Part of a small language model's weights.
Training: a variant of Adam for these matrices, 867M tokens, 4553 steps.
Each number is 128 + 32 x the weight over the matrix's rms, rounded and kept within 0 to 255. Layers, rows and columns count from 0. Numbers have three digits each.

# layer 4 attention key, 128x384, rms 0.0321, rows 68-127, columns 192-287
170155130161118142082107162113121155162112090160127102154138172111159152146119178119128093163085171113161095124106112118132148096129140108124152109133151130102118180114094111100136170131110111101129147153118127149137144149116079101116057130111099125156161125136135136121123093111097101103
116061127130119156095158125138128158120130170170130171098145204136134060161166155162077054114164064177129125124098104156181139119134109166150149152159102132119194151156109109076111175125127098098109089115152141095144128176160135163122179165116143144136154082084139089144143215143119125111
131134140147176093152085155086163076132131144087132078140117071116086185153087124124081112112121155081180147127123116086148144158106123112124112075079120145120063099101093125084141078108203108134128146138095113138176097074083106126169100218168158182148160197138111116108143118086200116179
135127137118118134116110155163117094136110175109109094157090130093140137075123110128160126130060096133140147159076119106081183155176093157136103170122159138120163096081120126099124166131125147135129173155084133110149116154113169149133136074188104104166072127110129147027098100134092133047
105142130141083114162211127147110140116109120157147175157154119079123107146151146115147064168137129095057131107184177166142100114125117152129133153112159115146150159178106073112076120166081105128155162152155133091159170146116136100109079106131110137080077127182110116106202078121109123112
113076167151123123146138128127148110136089174097112115145147137130129128161093126144135125181177187100135142199105087135131107118075117158113143176128122151158131102082130143117181128162066181124134111131104132167110098133126152168102123201118150136116114173094153194147124135138096130132
163185152121136120148104121066106168116109117077101122139112095164164162063101112085179227139121145100147130177155109132190140164105149119093130134127118156135127104117126156125151035093151167121120144113099084150174168145090121090181131188171091147097102136139163168151146160089118171130
084042112102138137194221156140079084139119196171111150128121176141107125125132141185124128188100049129179142196058135179095104136151137180144165127106161107134174169130178120160124153084109077127161133108158145121149103103101147100125117056124130091131128125158167119156146148127107150114
170175112095135138142023121163149132119156066107148128111144158131121115101085160117127148130119165164137167133116059044159172118147120091070113110148122159120068114148114163136173131155125166147081082177113124153153136141111088158134111162098129109084073153082096060156169147154118119129
094116090129168116092171189101183062231149169105072120114125117077164168177116181146156174196144125090116134124142135118145133180162172100192199121087150082135164112094116152115054114121134178135126172105122130105077114110047196113122171121196102149137184161129203149130117147130102061092
164168128170128126091127142175157187116110120101099085096144134093099117122122120112109107157143147185179155186156093078159136158140082125111111133131099090173130100196106112165189110148161104131121125172116114134196149127151083146085160138093145182118099064093089112106132130117132115175
081175150136118082173133084145119144127170174140167093139185129080093103149198152138052061088185111191136161111151104063171115118122109127140091129094025122097159166091110127102113111115123107077137119107069113116182144101166109105111129122034098120017114085094095150123071165114120095173
088094145104147169074168198117152093124117197161077163154079134203102177051089121200090038107156127105142131063138244176085050134167172180170193136129124143161199200143109093173115121158160068149097197138182161021152137130157161160057182053197108139188255063109174108096076108134148166130
127171093165092083116054178131200205180157117123087147072131098123174138185109155005151152084119127136198229205098005039163242139085126085066086062091100150166020084112179142096184059184186164129176117181116119149116089144146094064211191218145060114120070203030080120213053180131128079141
127205147170123129147143154043144181130129069000082111121097140124073102202122180120168122207169156159112132212127002113213144123132189189083151091167099112140061143161058198126163091151088065126104153166042132089199124109114119112117120109111150165046067190100131161141154184149131132186
154096173100150117164078110117128179134145131167094167113090078105174127141160157110119198133088102141094144109095089103168162124136115099092094101089104166153102122083081168136109058135154102175114139135087075124133116080109134127136172193099148048157133131165102093147117157121147109161
073140064151130169111143099124089131158152114148126092085141158194137137147151146135105114089103091081139131115088165102171156130187145126120056081149101087156171111116112152139054138106070079079129117114202176112087035109132059082083100090127161103116164090129116098197133132171110134057
169082200190233097129145125098162117136161136087136114081045096104127107167175063107215132143072183125094121135199115163096173109122110113136112123121059164154133149123106016060186112093088145069167182109062174158152140099100138083112083095184141109202106067082149118193145140111116121068
124177141121107096092106123068118107164144132115163138158122128185115117109138135159108179120188099119146117082146096113132089098070188120172137155128102107149162135120153190182129037124138164131126130157148138154118144105130110181171108091153077112127106164192143195121128133117085128082
151142136166198165131114123112101151107116103153099136198159105091082080120091145091177122119099203143127191164178108163096068138131133141117110159148123075109137112132084140190204125150120175132071161177045109155133206111119140124090157195081135165172142110108129150109141093098191095166
127097116074154154189105176111112215132154093139129076118123167130103115169143129062080159176102140107119169142101164109069113124068092126156099064097141106178165115122075170164107182067086143117106141146158064181119099050167089069087141149058096067121069149080134112062132076072112110164
085131105163150135097197131140132099125157130155026083180152187214175169071111140110158154116199129173178081125128131163156149158074172117147136224168138160144109133114105154139172083159113096104120207135120084137127133104138119169126133147100152124066135075180114143112128120135121122166
200103111128152125156151152071078194110128092188153111156118152104107179170156173106144143093175201187103114109087108105098105114130104126102135150136137097071107149108120172131147058153154143064140164154080126104138120114075108089139115083117073128074118091077208153105058148060115053168
152087133118063091149157104165090112071162065200170131171120151098191122177126105188108106151131063097114160089125212145120144080143079148161170129058158128108181115142127103130105141112108131161146075143047169134141161152201152117092110171107157100096109152153174127171143153117091165102
175094061121141065117074120114168139097135158109076172143136193080116182204111108135137120108110166191142178167097116108137133136104159180085103172104098111179155155127119141103095073155186122120201165116096101134110099156172115121053109086073193121101099179133133168168119119088182125162
167149160087120131215141094162135136122212130106251072099173121043085099151051129160101093152078167157045108119147196136072149107131156048148125096119101069117158131120125104149138143074074104100153068142153135169133148142130152097022083072108124164194108109144086101141149142156067199147
172057146138146108152087177097186088152127087116188109117075097092115063176182078130113158159057099158094193162082154117135100114081125099093100077092180154134144105105111113108125110110081121115158117110150094139142147147135149096111083130117156142071071129076119110186135138145097160140
082127082153073106077110133069168094199158127099150129073147096113123166133161146133175125158132097102083069154140065093180191088169113146122089154143161119098123086153113128105032129094172123089142115113110179090110099135153111113174130117149108129134139078118133136141121173090169075173
132093175127117139128112125084123144181092175105122136130126161120174095154143153137145142094145132142125120116126205128140155169096134108120120122085130153124119104119165200082125106100133103094086097109144134135088112147129129123127140109155100145130134129102127140135091071138141134125
138144132112133154089125151138114163137101114152115106137113150139109076107069162108139108159128115092126131107129124141108084138166117109131147080155096119126166129113109176111156093106125113136125132128124155143111157119157078134143131112137171139176138128138151134131101117131121111112
123137166134158100169133110107130085150146165100139105150168079118150134121174055126106145180130147119121182147126172101126088115147150106151128096134116104152084058149141121167117104121149116123134153090104115100150179121107168129114112172148137126135110126088150147098111089105108122125
138045085131158126113122112159108123163147144073164095135144119119099126135070121107174166133118135150159119115158071158166214144151172137093131117102095115158076099068103155054143107104117136122123147117149107148108097141116132125145123162179125163169189153112170160183132159129114074183
134100146172130104155094166079122069162155161096129061178126059162100146073102104137119143131118113159143098147113072121112180165122116121107130122104074125123114066119113173118093123122167126130098134102098123105144091129090111111162107158179115101109138151109148141186153103152168126154
138151125167102152120126126154113123121112065142128177123126180115115110084149123121157116122071099141123122142108165116117071111111114101145099094126183127103118179153097107116089116188135127108146137119111114131157102137153126145106093097109144153091152092157141157136120099104149157092
132097143087129131128126128133138131101129202092087100166117063120174128144087101134104199138153122154096142161176127119190199180109148166081093129109114153157111119143131154171186113114113136130040111135110112131119124171111145141092197173124140068122151139057142153155163131114152108153
087124070114179155097088139096189069127156111112172126114144169158161170098128157119142114106145137175140098155112034059113162145110084141107120148109078114174068139150106154126177177129155174171119152151104100179080126109075159100159118198156147134151119163090111150157136161126138115162
122184138141158109122027150152103106105179098105135093124169093080143172123153140106142199184072191061177114093124103161081138155080112131130116168098102106104113097090144133146137111190159143194125133118047126120137089118083126113136131173190129137148136149118200182060086152130075105052
090099112112099126095176166143086172159118144172110160121127138137190125150187100113094117127134073063122155108122188179079082110160098137175121143138168065096160137120107121122112112119110129142130124069159104158149147132105163137121135078134119140181115081196150186098100114112082110124
125109068051134107176085150155119077084159183117151119150210032167163186069107114152084152103122068121174147122164124141094173113129168182098123164137136173169135132095193098184143145156132102154099127166100080084113101143168169077139100095166120144136188158145149101122156165182223146157
098154106082155160101084153057134050176155170107065096114071143082153149135118150135128119107144153165143101084140144151141134158070153118159178134113091118115115130108099156118121131111133137141126114088134106114120103094103148127177128148182158172121166136105115165172076123147106123114
158116133141153120133114119160154143149105137132081121100181112094135131166108139114152153113159205151121137178133054123136112135117136125070120140159121142169121072129137138124164137154137165147151129122114135150137104117123136127139143173097178165124109145088145123137117153127117097158
105127112148141116147097154116185156142085101110108085102161136170102162085154101110096136081137153041103128082090139138178148146098161155153143093128064149168143114108100145171155164145129123177150132122141103089139106138118134076151110183124125141162126111144140162216127111215141151124
100125143086136111186124113122141199050202108118113159155125157136135145102158135134141103094106071146190116165105095145115148159112161174083142154105123158138133074115165123145178103082132145134133140087112103174150163143144155129135177147080137071112114127106124090152157167165157132102
085176140089181168137106137140180100129159104103125104155186149082115098192141157132175197181075126154133126183214123119203145179118151101122138154090181098160134114097112201104092130073112134138094115111122148182151140096094133156019146187111158131169097161101126156064099183152111108126
084101103138119138117110160140110066120159163147155090134109138194116126134182141121125125125154172097138113135168111152112094121159181167162117142163156103127115143181136120118067138097159138110133145101146100123063113116137119155112147077135126159148197139097114127120110122175108151124
166169185094109114183138131124122161084118119137138162154193081086114127145150108117110093068141103164152148121110066101078133096076129108104104130097149179121110140135105120130152123142098108118146125143098106123112133138139128095158125138063136103077053118164132106086139127122146131131
107134136110103093121125134178129169088146135158081117165155069131105150154181051170131128154100097115153152136129103141103151142118105099095160117161121184154098118125108153162120117153118124128120157138105130126097128155101108159179111196105166119066099188106134158066162125148165091119
182110164125108113096142146069151077074072123170145071126103152098161099145136101202106123055043109151114135062059204127123111155162183118155203123144136173123189178079127185193124138186085170144181188100227151114137149165081110179126162068123112141109141107127214093101107117142065158088
053163165172118105087131100138092135143176172088111104130133189155078161155140124081121098121144146159190161131092137148099116127080089117069039105128156076122121110156163102098114103080156108139075089092141086094134148118145095118096142147119118095193164174079083148147172177129165164154
193125144159147134104134075089159136144079160039188154104149123086108143148151117202125161154139175140119150124059062095179131105103070121122188215159121118102142077095132147110118093145131136157140118118086162159144179157091105124151132170101096146120081190108117151097096092099185130195
083099089151158131133085183117139071113131109135218065081060075043163131124156114119162153190092125150106117194085165148136140105218068096121121022091149107196108131173136155091125115117111119118138101122201137081090084182081149083131102173198058155073113117147128117237149157129123166164
111076106136140066016106084152073057091150144116105155034085152064181120155161111131109112062087077151161095085121145104150178134116154168091134155110158188103173189161125141159091086168138091146110153102131124140161095162101093099113166047157185134075109187203108168113109124160155147119
176144211066135086154229095114171125126141157151182138154120131066147076136135069137126129117165004135085129115081111112124139057144186202111127175099149169121135146144085169118103094163071145157132114132177103130118105124162159189156080112124130121162129152148122077141153191082117160133
127036168130050119132108139149138103109171188193116156096098132118188046128105155161175081091077134160214154109131086119110156116148040164099102086120190187118106146189161046168118074183143140094141151093144085135123132089172190153139164060162118175113169162144124031138046079105153146104
173074148086198073174066118126121078093115123109145124156150134056163089119157139074081123071109116135123136129110145143103165120125085190108089100039145175132165117137085126098068137161082115178136137125090144109172120132108108087075155151135160143105148097089139134130084114135092136147
056078129121075126176168144173091151153131178140143139131078115122196165026128133129086139149079110180112135075095100133100167064164163146065197101192060181092072171140090136091049144222152131075148142114112171079121069107104161148145160103176116197089103171114158109083104132105125104098
209137121136161131157146056112012103134059105105105207121072191174100123123132184114086100179188148173130187144120036102132104076135101157119139163174190095166125128131021201153092078058178113130076067164052136125165075126092085156082098116078138081080086242088097230076163190113159152127
106065136181107164118122142121082129175147108125148094157065101102162120174179177103143143206134242140115109173155097064051173108076124064153146103012153084105084154153127134124101082087155135086132130165121187078093075095134167075099170139177136108070088203177165225048114125102163127123
193125123085198182125117125160155117133116184118083102114095113129152094138095121122126040132173153167136121141188114127061127159107183124134133129085121212131135151159080112087170051105185078211089152173071166104132168132076122082125144163144146139161138077087105117076133079093119104149
133120099148202169142116136117068128146174145089042134132114117172118117214130188039149176196168161125112166182188080118081129113118095068147189141105142140171118163171107153142090064086180108126055114155080164107139148080160098124130131174114137132099071104127111220047181117089135112151